python train.py --num_hidden_layers=11 --hidden_size=320 --num_key_value_heads=10 --intermediate_size=1280 --norm="layernorm" --norm_place="pre" --positions="learned" --parallel_block=false --init_std_o=0.00559 --init_std_up=0.0262 --init_std_down=0.00559 --lr_mult_qkv=0.7 --decay_shape="linear" --final_lr_fraction=0.0
Each number is 128 + 24 x the weight over its row's rms, rounded and kept within 0 to 255. Layers, rows and columns count from 0. Numbers have three digits each. The size before them is the row's rms in percent of the matrix's.

# q: layer 2 attention query, 320x320, rms 0.0567, rows 159-169, columns 0-159
# k: layer 2 attention key, 320x320, rms 0.0504, rows 159-168, columns 0-159
# v: layer 2 attention value, 320x320, rms 0.0498, rows 128-159, columns 0-159
# o: layer 2 attention output (transposed), 320x320, rms 0.0821, rows 128-159, columns 0-159
q159 111:073165139105158103121105148161139143123110137113156145185110113133135117142159128157125110119127136104154124157116126110122167118105131119140043181150115132111159160143101089182156120098113135120089162109109121150132079143120136107123180127106152074173116104127139184136132080126105118175115150147110114098099108121101129146121138100127156087122131124100146102137114125147172146160143177113125159165102111123155100155082153089104102115161141130174157148109128142150141103116158147
k159 102:124137117111112088151140140136113141127122139107127160109113085136158109142095132097134094166109133137163113150118144107158165083119101142145159133133042174090106127151123131135064147096135094153139113154098182108150187122107154120109143103117152127131170095101121138131136108113091145158155176124094115164125143110127092141108130112146114131136130094061147143123152098153094117123148107125153128085185125126113185134109181136097120142087148100108127123142133106107121151062166137
v128 098:133094129153162126123133139097157143152094099135142105159131143130105132137156118109078086129127121117124108128172045114094135135126133114137124084116118111110134103082174161136136181137082131138117128125102112154122114147151153159113154125114096113110122119130135091137138103136095125132108152134132122132111120112127114145134154154159119155109125089114104108095153153175165153155161124131150129136144104137157116098118141144108127091169111133132053095106159097126125172175157122
o128 100:119108136163144151130151128096096095164143134147130117088143092142107136137158160101148163138116134106170128103100179140123101135110170136113117132170108124144103130172074132143130134129128122108085122140143131101109138091111099117182128102127107156114125152113077162116117179130145115146139090131106152166134127152131151124173098128126138113150127125172150101180145105099101138107112110105114132158119126112075113162136144131103161206113145105162145115189112172153121120077112133
v129 107:122126141157105130107168124100126121138108114168097146163109117112147092163162136170119166103153149107132122126123147136095115121147169106107125106155102130116141125129109082131148129091103136116116121096148110103119107120097102110118124135130113167128096100112102152184123082110143090145160093141163150165115179114143098132125135179177123115121135132133114151140163126143109114112132100131120113095122169116116139152146132150117153123161158132096092085086122138157150159129125154
o129 102:177152124105121131129132115113177138128123120089128126093162110146167157118107126106169101143106114097075142105118100132123121152113124126112117123137159115131140159177123192130101119148173118114134123152132110145130123137150177141144110141126125095088167151124122107079158134137126142147102163095073149077143105116095155104103144133109114130149142110131118087146104136104127172121143162137111137157142112118106106068099107162185086141102154153150120168178124102127148109136141078
v130 103:140138158087141151142125120105125101127117107129192127152115121138122126089131135123096115145110137138117143118135165151129123104116060127119123124121093149102166138136135123127112176092139171139126130134092081105117112126175176150166147151147083093112130086112145128151149160118094102099125108135132120137090121170130178135108108107136143138140086121102139094155074149117111099132133147117161138173107120118131154164122134129123158157081146124154070098107158127119125087116162102
o130 102:104078088196140101119130120146122129102151144123132124142128115091158118155140123100203150125102135135128135171086138105113114161137161084174143139107165121136121164146134127123111134140083127140124133108142173119147168132128071111113109105098131150151122133162170089162075094124177109141147180136137107111148133090173094140166141101162142104167188113142102159151140128114119161120101093116115122096107116148108089142142147106156128114142117097092157123130100150156117132122183119
v131 094:092131167147093145144142145128097120092095082100088108169112129151141167099130113129127091139136171166127127152126203145158134145163139135171123118124136118112140111154158116104091124132168115140169114079135153105112100116113141167162151150140105120122131136120077089126084100099131065109085125142169118092166122100159134117123134156059127114133099173158147108129119165074105118107116141151112127134112079163132155121118138113185117140146149082127138106130151093128154107127110104
o131 090:140122105150174111115127088117116125111072120108124156124107124068172086123109133122157148166127110104081130125102087057099098132116147181139199128092106153121137164121116146133128097092141094136092131120125149126144124186136157122107113122106159125108126109141151161173117109133117176128160115145068141139125124116139134135143112104146143156122157101112106160105175107184114118108136130134146119100138135091124107117112112126086109140124110140131129150155126141149116118170143139
v132 093:152174151102099087111133124112160193108146116164111119113146140112133124164140151101149111133140120121106143096094096112096149087107147097142142102081125123130141137110129129097126120098098107092154103130124113179119123089127115182162141175171131138125152164147137142118145094127121144054132091138128128136096111132145150152143117103095131139143083131115101139134130104148137119130136131102142161150131170121133120142123119122109072096151127152110129144161135111139126149111132121
o132 094:119130098135109111152161157142116107149131090089138145110115109130125118101124112115113133137132130170152143108111125171152121173135146151126114189167095158116079143133095136155092146116123111147133165136077103111135139171117068150127127116071135143115126093114139127139163163084116126121090178145140147105175171120125118079093175154119117127142118105113090133160162123070082132124104133124100116117151135120127153123179140107166147106094128100139114118115101145105117109136106129
v133 096:129150155136101117164089160130099123135134109157117172135155133119147120126119113081110199100140130168142124095107142107174134076079125156099119166160111114161106090116134120122113137165157146109119111121111100135163153127131152124144118185136109138053131064129129085120119108138144141126188122168107130082132145138149146132088125114115135146095139112135122131148145130137132116131115130102162111127138115145122164119172140104102122146131091112108110107134156088147118142131106128
o133 098:137136083098116148101168124146119125098153107090187117116127123125115125123158124123127099135146105102093107174118123133096131178135106123136128151104119127110103182119142128149125133105110097111127122136105170150132155147145114147131127131098122094148128178146137113169128133158203112123106164118104111136162114126139151124149158106168100089147098127105140165101106111150141123130150097165069139085156130101132122146131095088177112094147149119101132153111098146112181085122106115
v134 094:115105129122134123108131106089102109103132105079170074128096132103115142111098111130151152108124099135128100121139129151157145139134108132130128146137112139089124145109128100082153087133119163157126195151087125109121162087101127151114112116112115141098118144141162124127128094080094116101087135146148151133100114116109177163088138129107177172158085162124123140153096101128138139114168142157133129145141122151172134149182145156148125088138162137158115131108166147086130144151147154
o134 096:105107100162136136155105144081120118159136121136121172155135146151121096119179143162106101134133136116159141144143086122117144156137120120132090086152146157097161140153120131138155147114118116126107103128134160132150096111107111117133127128162129121125155101106132120119121108141139154186162105073103081133144156132119108106156106094086135104125146096109129120133135089107141109133142135108121131145135197119142111154138110154095147153138115157066137157104123083143053121140133102
v135 100:100127139103131130120169117120135114129127109166134086131095161174111100128132148134148110115103109094123159130116128141146140126166129145189128175131133103096106102135114112164091124113140105154152127162138139155113102132161161132100133109166137114136134128141117132137164153135105138151139114128157146134091111113118092109079154107078108148130155132147124130110104138103126089163053168137129144153143130144154122143148085141141089143102143131140133126137161144116126133106094107
o135 102:123141145145170125111098104128156130118117173097131091142143105118130121118090126131116144144118120169163134133131158188116144122099153121107183094111119080173125176061147145105128136141164136116184152097106157107106111127134117083137111113126127144130142149110162152124102104100134107105133148164130097126122147139116152102182138134140117100094091112101122137132125087150108153115161116157110143109088115156084094148149149088157138120173146097115148101128125120140143120161178124
v136 103:133113150127181096115113148137117129098111129153142109165142121144137146121136183083102131130126147125084123141129140143130145127147121158085112145161129123103119130143113142141105121123115129111147144135122140121160129118122136168134137121155120085075140096098127120153168138116087190124140103138109071135133119166149138118154150117120167128094131128131122101128129158172119149118138142112178157147143112122157151070151160149126132157147137111127120136123124115127155155116088155
o136 109:107114139150080166092136120152135115123149130088142130080133091102166153128159090125094111152084120108168123116103092134083126119128151083157141118091154130099134105123140104140112146117136120120116132086170129146140105151115099114161136100137123162163108154075117128126078095158136122127119145123125181138154107105077143146136140109145105120161125122136174120137141129080159099153090110146134128120144152133112118149140125121163118086153113127161151149143140152127111170156133115
v137 096:147128127083085156076157139125197164129106122109184125126085114109098142108121128142081101112126123166167101114164151113124149130093149119124120114128108103144139131152133115160164119179096120181131147131147097129121158100117115086139135111127107115118097139145148134122118137097114138168108136129140109178134109100147126152154127148120134173116098135123152109151142111106150116168164108096112047141074113096109171118102132120129106182103153146135138128127139108130111157117120102
o137 113:102137177142129116127135095114073140170131080111122169164126169127137122151127147138124102122135148132135163151121135132133148143170115147128137110146174112146142168095118131092120159081129122132113138177102159168145120119146143140139152143128118131084166147148101125120149127120131128110155104118120122095158111141170151128131090095128089104112129131170102161127128152118111100138144109115158160115142126075120131129160138141150108134124088104091121182122138122151146129134132183
v138 102:143106116119160127161126152119108110121115162133178097115160149117091179148134156134120118130109101141123107130097115175105071152114084120139089141124142103161118097106123141110116133113096112104131180144159149129112130149108145128123146165148151129159139104126092120078092168116139089146105151161111165084136134140153085125129117128125105133128135108152156143098151118183107129121152104122146148114174108138118132091163101156108163127093115131146111113117130121142116115148117119
o138 099:133093101124125096151118152129106151141145140173109155127092117152112106114132163140116133134131143144130125125111115105160176134132114131133151114101104164108133145157143125128157129177145109136116077122129108126129145106166151140134099108096095162123114130088145143178136115096084125130142088117160102179116137125126088120137097136109167091139165172097112141122115131095153138114093123131145127121106125137125115124094146159170115146151116151138132107081118112118138150108106133
v139 093:106140133154119131141130092133084119150142151073172142075090102129145132116130097149154136122193119181099143099151152116107105101150148156097151153129117123113097151089164089138120165087144125111154113113087154111134145130148156098118136094151112120146165149147111114146119105149140114106129087137137143122107150104131153113136112158163123118108147184142099136113117105119115124118104145077079135112153132069100103106133141121137109083105179080102121132129080166127120099162085107
o139 092:155120125091151156080121125172156161113116112137099135169133105124149126159151123109094139130101116065129083115092134109149147170146093124135169143096131092143173152130126124143068086127119179130134115127102112156150111156096092172111136140122127108091122089105111095107129174136150162118126101087123106102086095132149151177141179125108135111143103125082166139098135092100137114120133117162178118168143159143131145126125086134150129150143132127136142122130156122120100088133158096
v140 093:146134130131145144132132130149165165120130094149110070153142136144127124129126122109107116124126137177125143110104164157074090124131055133118123136134176141085106126105112111143151116127145136159083151085149112133135145145144160078119113149140153162146125158094111123126068126146133117107086141155158156138148154159145108121117153133112114103183104134123158155111132127143106132109135098112109153083127119119154123102088131131129135123101139124173113103123132128174128151103131116
o140 101:094094154138151101114135171140095125105116161137119134096147111149133112129130138129167118178132157095130138159127131114121137117108106131165149079158075121134119130117152152175134145092118125101166093163117119142146121093125100161141137172096148134096096104127128140146170077130118137129153132117079058121140141081128120176101130152127128165130129158118075083119155113169123125098115129135139104121112147117130160122151146149148142152127123134099132171171120125084142141137112147
v141 090:131088119136155114166149102121116165106141098129113121143145105153097157184114155145142113137149079095135125175128121161175103154122132137150129128117132133128109053152143156096135107106112115139124120109112136147102138120095120164147125139143090118087097105132169143114120095102158128121156141143103138122126125121140171105159132119129130152128126113154096105149117124175150114142131155143156139116166100163122144117112168154114104128165150135140165147139086125114147096145136132
o141 093:107121141147152136121100130145085106139109112191140151141119167129173127085157163147084129142126169149091154102102113149117136118114152157152116101105070162087166194098133127096145117136126116168125143128147138154127120155084132136106107164121106156080122146104105130123106130125103109128144151156093091163150150132084104147116086132089107134118122111129142157151145114157123136097107111133131134143095147158133111149149112120140114130119132151127154095127171116183093144118124148
v142 095:099125137126113149147115163091131115105102146098128099140123120160117140103160149108100143149100153088143131088117132108164085127089117137121088109124123122106141145122133077110112160116107165134122146128131128132127157070116140150138155132173102088103135124099152108155133117181082140077170127099127164083123105115094127114108103131129153154110144128163125159131111121139134126147136107109170149095081137147085125152160124117141139077197137133140102138109167104114109172191102127
o142 095:171126100164095117156120104115141109129197093182155105123164171120116114122116138119099165048166134142107105154099109153114141107141125147105138136162118149120114141150125163122122103111137089102101103154107148082109100168099113158127114133109166124164139106132123146107119135125162106144110170147107087151149121167125147175174153120125112148123115103121133160137172126127124079102103158156118125155163156107182149111108116157108150143094133176112126100129099139135135109101168150
v143 095:130115093142108144133107084112132167127110119123116215141151116153124130123111142107139130129125128144173138133128128144170152102158086138045147164148155084110160123149118095107136157159132131144136119113098125074079122084139182141126163105095093062120099123121114134096103164096143119129123095135162119170151136141149138120100142174145118109162123150152151149127099126154131156115102144128136131108081160129132119137112135112153128153175157109132142122138136149127120166139113126
o143 092:106144161120151148145093145142145091115148084121088110134116120092110096138155129104100128125120138149073140111160093156085159124097168136150111080129094146136105105127119157116110116112100128142138124167134162161167133166130124096132104137101149129124154164149105126138168132164134134141149119164103147086140163131102126140149101101137128166112122091059084148131148164146142103135113133135111124137111090102113146131101102115136131124095135161133177088135155109103131140153181143
v144 093:098158095102148142136162129127155104126123151162129131138158151131108107057119112125125109091131129121151127122134137118170102148123135131105130157158150115108083157162122127139180121109108150129140126143154124122107115122145088111145102130157128162116106177118133144149172126134143138128161114099115091133134137138121123165107109122165135122133114122125107113152148147078089089163118177133112110075102178102111095142151156165112126172113148125067136134098124121123123133155124110
o144 086:138126141155110186072156123127107148141080110129098092128124144141177121170163078125144105150105142107132166138157125193106156128118112125103148092126116131131159133107130130147109144156155148124124139130105103130160116094126142120111162151121107147149171065148100141132090150135118090134096107117127116109082112128141145100136152142114123111137151132132152124137105109127162139116139113151175138168156082148112146126101093135174105121113120086133127151118128154166129129124103126
v145 091:171136162136189123155095105140086096137131156147122116116117116132141139147140121127147159139139131141125182084151146159125098138134114122158169136110168073124074131127142094099143095130139114143123123154162128122144138121163129110087177117123094134123141103118147114093131092165176106102124118143117141133160084078149146100158086144132172104149138141139140184089114115152099109116124107113111124085124152109076147111111122146148120174109139106166112105094106133172143168116095118
o145 095:098098130116091149114164138109148132120143122132130152121163127138099126118139151093099106103100122118120107147125126118137154124121126134140150147164096140113116092145142140110112130138116071122070094130135114098139113158108116114159111173156130108149126156123124116120143152046098170162151111122148123128121153151128140151114187102149072188146150146137105091129188131093146127122095094125200157102155126138174136118125143128137108125131113154144094159140114129114119137137174095
v146 096:088130139107157100119131164134124096160134101116130169119117149114121118144126146122155102144129144100119168137148153143150067143132100147113132134150102144169142128109159086114132153157119155125122141156146125150085153146113127111127107168119103133113111118139145101138131147063162144120117122108171143122102140135120114116146097110175132116164086135093102131162139128128130105101103110132122113154102145149122132151089116142143118155127104097134123122152126105086133119191146113
o146 096:139098130144101168161120085147121171102097130135103128110145100133076137137118145180124137102125095111144101164142150155115158147105124104154152116140146121111139061147117135159112147129102119127117099137153144128139121123151121137097131126115132119167074126131131134164121126136069136194150173131104150148124086105169136128090098134107096176096162154206101150097157147121129122140097142124158121099151107121133096146120099155124149161135151102105133139067114139148146125083150148
v147 100:123169119106164145164126098084140152122120134108110171125133112114149116089130097152124115118143110103155124139151122096140136121112164134157127146143144122102140148105114143152138118166111140148116106121106127140131108127166085115129156176140109132108159140098102127139115105089132103165074122132131114112120121081089123155106129129124144140168147088152104094116100122129099065099159127141087057102102141128094110147129149131130133147108131133128101112135132170115143091112118091
o147 100:124109116142104113119140141129135143124152115155168124135142121144092107147130111110109141160166111123106114086139131126128118124154134161123108121118095113113099161130142089122091147138124128109120167160110109121109151156116113111132105107112127144169093068169134140143133179129144178098181086083150161126113154164166104102172103158100154106080140107128106105124155130128143161139112110139155126137123131135081153126130138108133097123163114090146093104133125133144173149167144087
v148 095:100151132147150134124082144126156138142132160145094142109155146123131115138098125137161104146105083133072110126116147149159098121157136159166130141106132133132120125096130132120131123099145115095137138195095141157137120134086114108123132141094173178109089169129122099137146133153139170163144133093115056148132101103134107135134107100137150097112112136141156094169124104138110189123160108151130145171089150161104125145143123132088135156132130145120133104124102128166110105136096156
o148 090:141119120078126158144122158154153112158135101107089134112120119120108146135140160144144125117135122141163137140151086142123116159075139098142141093116153111133113107135097114096098145149104100108105109087130120122138159082162154172126149142130102117147135098119154113133126174079073101102150122120135180125112166110140110135116169117132121158140156106099123086125130146159148100153135085129107120067162111116154154148135138179174143101094107121101139156150151170120164145082117114
v149 103:130127132114124135098118103173126129126157136197082097142183131129141133125133137151143138157118137109084093103114179148148152103089138121145113129192146126131145161119180147106148142121111119170078112144112120136129137102098096137200150116175109120158133082176112079115123155151112143110128115079134110103077124143117136135111115102112143109120132143135097146126133118135100082088138127144111133147115129157097168093104126174140134143142131111152097156121142121104133138129116148
o149 106:122153141156097076141183147093117111151106126110154151130099158088116133133127105137120110169134128150144146188116062074087122155141090157186120163085127148121150143136110129111097125090137173104170135123168106134085087154123135128075087163127112134125141144077158153126107130119164151128147153116097157153165146121125136111145162143119119146184130112118120108125128129088120175137103114124116156131148136091152139147123134097153180120152149136098122126134131146139140090108138150
v150 094:141126096140102164134137151118154098134129114095116120091167152117142155137173127082087134155179163124147108119139115114119123096130117116196146097143125153096169110144156105106112135147127137126156120121143087149108138153118142113135121126126153156107135105128135138178122145089104149157139090111093148138136076105119124163145112108194162094134137145122132135140101156125136170133162127099119136124155153174071084166098134111123106113123106164112167111156109117117126107126129119
o150 094:150140137128119137123120075160082126117089147160110157113128124099135086103068118136163154104101105132088134175126140119107081120162164119072137156092118102163166128116111159154099121142114136097087143169151130105126130108105113161126145163119110095173137137090123127086146173134128088071149153140140103109112150164116125143116119128159125168109137072151125107163169129150085096100090137145107147141114116089120160123143094130107168107130115109142120112108163116108144139099131119
v151 096:105128159165105191177140123124133131124128135137114126136152132097111095099117107101115157128077133167115140092178107099129133118134141138106112113154139074126183124108138141129127142098124133161147143115065112155130178166134156098137129145129123147111152142139108098115134083147106118113113142118148126185078116088122132166144121114122106126151166133135171133073107120131137103139098139171125098116071145132102151134187171114145084087143134137144066103085160136115112119150104103
o151 097:158118111060155105102128133113127119155163128128114129129101092124121145173093166131134151122158139128163128141104094142147138122107103127115156123148148150149106166133067109125082125156107122103120083133136146131075125127137088162118089093116151123144103132125075117111128177162198158131138109140132107080115124129147131143125142157109150089121149131078100119174145087102121131108132134118139173116166128063123094155113136129100142146105119104129128159190109167133114112107137134
v152 101:110081134115120148126148142165102129107110126168145106096119176129105138128137134127151146144132125161132118162160177130133108154100135150095144110125130107109157160087133108151124069107117155129117129128146121155151132098090084134175132140126130180108110120119123117083126099090119124143162137101125104145124112084102102099173122105134138097110135111159144169099091164146133112073124089177113130110170141113125144121194157143127125105132128173101105149142162153072142107104143164
o152 097:165142135129114105109151138093126160134127146131145154124133103148155129097089162110128124159131089148178117128098105119115164118164106111121145145147119161096093128145079127088100147123116134126143093161150143129107137117112171133106099109127097085129163063112176094139133121144146145102119116091151146104129154147149152139077106135114160148145121144103105095146136111114144136123109176116183125149140138115125129159133118143174126107088117132159114135136146126158113147147119110
v153 098:143131149106108118137105154141109148148083127145121159131082140159096119125124114127108153118105094154131098118092134136138115147080126081153119121114097108124106100161137098130149111170138171115139153146125107147111108105133141108098091126126125134080101106132088144130159161133116142150074111156127124112162148093096109160159111090090100137112155146162139105122129137112114108132162084125143133140083124170113115113099138152127112183129113131136126098098142123140134122101119086
o153 103:135101179130140063151146115138147139180161108120111155155114163099094114177165123150173145136135141102130136110134125139108060133143156139139158146111153118127132153110122136120093149153114117096112092144127136106116108123160118121163137155144108133129146161142176124123079110108123127114161140116148141126150097128164138125164133139144157144147142112118086154104126108138143104150100151107108132110127131090134130121119108124101132169096136145083107146161104141106095152118170121
v154 095:151153131143135074140118053168123143105123184115136131107128075107124170103108113120148163128093149074096140142135140137152114100147127144099136160215133137122153139151146125151153093139114126151070151196111119135139131181119137130167145126141147118121104116135173132123174151139106136128125117129129132182074167150083134186120112093155130131183108145105096114114137117114116121140124151122127144130155093145128103106134130136123095149087096081113165144108137142124116074151149118
o154 094:091094135113146173121084174093136112151156113152156146101122162137065115113134121146120146123144138137158147146147133130118159152118162119119096086102128126109141108117119101112128171141128162132150119119171128100098100099109107148105112123161089149138141124123130120137116101149107094151097140111139107137147112157126134086100101116150186130105122135118152138121089183108151153099146144131082130119111184133160109149124135121087149101145123176143109098120139148110153130099126163
v155 094:164085110162113134128106085138103130159141093073154116150075118120108121120111054124142132141160132174110120147143105115121135132147139115134141126141143140178140152106168155146111146084104173112115117140123078164122102095108137138147115087132099141114142138123121094076158075080104087108148129106133140137150097113153145146133121160207143112147142162105175173077103136122144135136161128156120146118130141089146148134122143132091138110132121135151138157133137132124161108113177125
o155 095:099146182081132162147101113098127125088127143164161148135106121143129154138143198155147142091120133131130125107114138168145101131124130115120125133148079111080128129136109108075115111138116092168116104078106167101138169135148128128093123118098121092168145136112100144161080147152120143135108121176138136128098131171134140138087123120110161157093156107157116095147153112129131131120124151093110082138119107146159115176132119113133113133127125118067158123144147127136117158182094122
v156 096:119128143144125107108121121094116104151151105109151142160144136129104116138093147108117136150121097131157141137161079171143139110141090125116159102119156159155137147116152118125128111107128154120167094127082126121100145151158150108084126134109128091154111109113124133088087117111118150158128109109122126137131154108160138116131136155096128149132141159147155145144101131100138106165155115122126121136103146093137108120090112150120119106121119115174122170143143128152143107103072141
o156 093:149119116121123123140142142149079137140142147112134116126114123124181133112133145134097116084149128151101101135142134124167134109118142148143060134158097086132136104129133135117096124128133116106106123111136109129193132104119147127144136154134119168078075173195172161140124151112107150099121137175178121110124106114103149132128168120125116109088120098107064110133139101118078112151150153154165165145182110144160140138151156126108097108089109145096129130151145125096078121128172103
v157 100:169152149124110090112095104134100116159114129143114099103115115139150090164144128156189077167137133102116148155138082134140101139129114112131134129179143142124143111092117129152143120077107122151101085144109125116129123144095140157174171114186110132147136112105131121114129139095139091129101061125108110171130143146168099134131153157142149151115139157151103147107129100120178092142139157162144144127135142109113147147110104101125103125141107113127150135141102159134110140133088143
o157 117:102145145126167116152149159104135140137132099123149166162109145087129159090140124127065137086115133141125110111114088128144122122117180116169126139122119129153181111142103090080096103141135145133088174131131081148113109098145063095117080145125084146127148143095149166099110114151109117164141137125143159114126132121105128103161109133103101128118167083139151138158142131139126145107115126130097134121115153102103090122116171164118152139132152147137100108147170128135143132100137098
v158 099:094134113156117124106167128119116086128142146094170124150111117156122188122114141178191121126141109064124119130108087112089162153165166112136142128108119151140140114139139101134115131100112098146114175098114142121146111127078120143083120143129145129120108131149173124154087139153147099159105139171098144140095154104113144132130169145144109100130113158112159098116154113087165168157137117182100137138135149103106092081066099107111138137147134089091094120128097139122110098133119141
o158 094:156108131103131147123126133138143180134102140138093115121116110164131102116134105113114169126100153160156140085136127126182116114136112128086120120150151126129136128163122172098161100120154117125143085121125104115123101096123138135138127149111103111060116125105111102114125164092125141163107127050169104172121107142163130091122111157153141140098100103092104159115113177129090141107131199119146103170144100131181160116172189140140139171114116140114140143128135119127113114076119120
v159 107:152119120100142124129107131145104121194081163162172086146129144130123099155152138071138152148105138149093103136114126125136159139159121180148160169172103144128102135151115119121158126114135108137153144158130151106121122133152141154121102110138147170126101136118112144115148124155110167142102110146076164100120120153125120119144163100093148162172164129107145087125134134108137106169113164093148130160107108146125145121107125163122143140106078128095117147131111117133127136137146130
o159 108:064145135160135153112153126080128162128155144095111117165105113156155141129133104135151077103119155115174167102155146136130103101110158083090143099125158100144116122127097133145116138141111128102103100126142141116120128107134077104152177185137111132122131152159093169132101095110131110125132113116157100162114156106116126132111113126145147100145098128105130148140126123113143115081152145167098104139120137126153109159122131104101114112158172126117110075156117172150118132124105149
q160 086:167098156130102108145159128172106098169148162131136069165115106117105094119107111095100167115133102100165151146094183142140164186101122121122105142149157102136108119166050101140101118135112162120139141129151161110122122127103113164103135100092122154148127119175124120112130129124125151132104094128132111147112185153123151096116115099086161140111143115103148120143121117092113123163101104134104163124094108081121132156119082180116111134130143083129101134155169162135146118147118125
k160 087:145121114126107125057103137125131141148088158123095121165157145188128120094158121121142131151141159122148097152102112179114112132155113088116130141138083137139145144088128146121150140130139111154114098126133101108141146150113129142136105165118102103136095126122160126136120131096144130119133137101120132148106087134092113123149114158184108157140141131123121116139128130101147150119136199132130137105120131112114170140096108147132160090116113142143128129100098131151138161104143128
q161 085:130115126143118100119162103124099118160126153086120102145153128154124136133112129133074125127148142142143098132129118126101156131089157148101141088138119126114131135115132163068113114088119144113110130157118177089155129130089129139137125141109154179104126093134136101111127125134068154131170132091096090111139105110075141174173114145125142161102130133121133101114124087153148116129091160129163117174145137133163165093129094122063144163126112128091162109151131182162099109135100135
k161 081:146153119155116153117115095131144140131107148172106128143152088135122124117121167108097120127159176080124148151107135137093132131135115135128133104108110087129106146143137115098172108157145088153144090163138105154146143125093122138153121127152104129172140168121155128154113086135191154099144122103095129130130107136154169183125164131124137186097109164137077160137133096098119107081105161129154100138136107128157159134096106134126127146123107137112119135102107126158120121112136125
q162 089:152150152105119121090124137142118109140131139130136121090101134110143133136127108168129144143092125120128107120118105138117117150138149132085128099125136067166100111117118131130142150115123120152157183162110111130125107119087098162111133134112090136139098113133139123154163151119142088120102140164156103134097198158102084167121119112114138156135090171137119140108122112159143135146138110123108116096121082122099152085108147139142126148100115097138123106144115109121147175150126115
k162 074:092131127107171134164145106139147123130158114135107158116167141136112116122115103163139142102142131179106120153156139102144158103114112125192150098128123173126134139134137084103111119148122130153132062153120147092120119088103119086098067126111117135127165162101141133152117113109168117112189103141140153124104165169083120124157106157117144158137143124108128109081171119135122074096127106106119113144085138127133094128125165152177105085143121133142145118167059115166155131156118128
q163 083:164143116140148106108131138081160112133105158134111154150150127134098109142105092170111109150096125170108090140129129100106152132141119138075147111112152111110091108129112170116159151095144117125148139106150137122138125153149136107105129173180118128147119149132174091109119117141158094121147132053070137134103169144171184114136092155127077172154122160164146131132130165191153149114125098128117084127109124117127112081128129146112157098156125128136107112102148126128099140131131110
k163 092:140151140177135111153156145170105124134133102122170180094116146096107150136096163165099105123161124129124099093117128127157091108137137138175134175178168094124116190066155134139113105134140118108159151102144134133074122105093100129130127169123147149145140134114125072136116093132117133102140120122116121127135158147130115140151140111159107121132108155124094128113120100088123123083137101126115154147089152114142091156134145103160073157163152127142122130173117119124147119166114117
q164 083:130118126127094147123121181133129127110099116155108173150130102120099116142106121107143151119093097158126132134147149130135138089139095134163124130119128133130158192158121149152163104153140131150161127105135109134080134091172125126116160107162087130144099109146113122118130130122218147107125129137103149122105119138142138108104106110118155119122105120101118139160132157127103137092128120105078120116067134127089138140115160128119116106094165124135080146141138113125119141157131135
k164 098:118142179150120127115133147141110088111117093123122111102085146135149084140147128145140100135129111153158102155154094143114148112116144143112119144164103130146146141123118162130082133124102121048124141084098118145111109106135131112112155145094134165105126103140106117145103163151065125189123123135138148172145119101143130109135105097101106108139149105127134116145120126163150139163166099155104182152111147104141103146121133152144086142097158121129132123118096122113112114101139106
q165 082:160145152125138135144119113138137117095078184142097158092092186069150114118108108122116185153105121103114149137125162132127115112120082121106134136119104141126114121121137165140141142143122106136135129155111107129138124104099105142155106123115104099161112152095166166124126141136152098072147104129090120124118112168098115124110151143091114143160117130177165134120122140143131131102134111147107115117115146115083082122107108102131104103115126131129155101135088144129154164145099095
k165 071:138136100179119105107128083126121131138088137131108145134174153120091148066106121088101159147155118126096130075101135097155113121129150121141176137103159149127146158104175076110154145118098150152122132148153110133120123126170166127136116109155108118112136133090167138139161159147095170098149101114117144141122124087110106088141137157125108181172135140146104100137087097135117094116119087092114110114135136144151101106154111147161106100162118148131153129113132167149127118100096156
q166 088:109170145127131126119130099123136112126110113145135156109159185105123154112130153114129132167158150123091110118140132201120098102107135146153135107114113137138105142116156154125113136124137157171125133170157112159130129168117141128140122148102110110182165153140141135151143120123143102063187144111100098107110155115144095130178092140105065181168123136138127102115154101104130152102122131109124085118114179131095122089142145125169107153147122124118153129140107110105149189127102107
k166 068:138112146152160091173103140119110116142140132180140128096147179109103106134106159160131130151116144168091164109117119105125162132069129133112154162144117084142123106096105132118161157166094109133109129155167074125098091115128088131140137138131104164104116155114086131134113111163144146093139141096117152146146126166134135161113151151106094176126086100134126097124153148183093113131087103099107130122113140095152123120170155117168115187138109129110145112139100184115112116133115122
q167 087:096108103109152167137111122121133113113103111153104147094179122143137132109158132130091099128104103181121104117114140156117098061152134144103154098142122153143150123106141171166137113129128091128122124072143161152176126143148123095141120132116161138135130141150130101103134119197164101126176142120124160122112127100137120133100104145174093146116110092136131116160143146117130170106158167090136126111152165123115134142133105142136133157155121128133132124148124114134107120126118117
k167 095:105132135104124108111123123091133157097133105120109124132090129123154101134067152157156092115156104107099148128149147132110170131103119162156126134125171116138132146136129130130112138101159122105108121127112163139130129144106111163104162144154142161113167120163097152143145127124137122130104064135114115160157170140114185102119126117116145047117163093152136145118119105130112107131109091184092141173125112140130108209107142140117118136120157149117137150149136123134103107112138146
q168 095:120109130121069098155140128121151118158150146112181146126114113127130117150126139149186127131146118083133123115137111116096152113131066147133105124082129128111135115118189116128151106107121109123152120120123073150136135143134134153096138131141103093147133140133148176125120084134136139099144124191154104103130085134136080113110123058094092142144101164083124179117159127133134127126158117138158149117124140140152113118148150128168112150119088083118134137111094121124141145127126137
k168 104:113194154137131141123154163141110115138045130120120115146087123125117111132107124131123135147094093139134129122117146111134109147108130148135146119110084142099115117148163150129137116106107116077144148123107143162102103100161141116088172085112137142102108144118135116132183160114099090163119107166155128147115137091136151159113096116149083119168137094136061110142088131175165123108134123128140117111155181112149105116134186098137129117081164131110151137137100134119130146105117138
q169 092:131109128093143113117086111115108109130145127135142122104108131125123115155107078108127135112097123157128133105162110106181090122149172120151116110154120113116142093106126146100115142107148096139075071114104102121127117117137149118197136118138079131151132120103131122143156144118090118140133137122122130133112153098130150135138148170148128092112150133157098103130134187103145109147108124116135131141143117098148143141150102112080167080125134195141109138104129111130103139069146150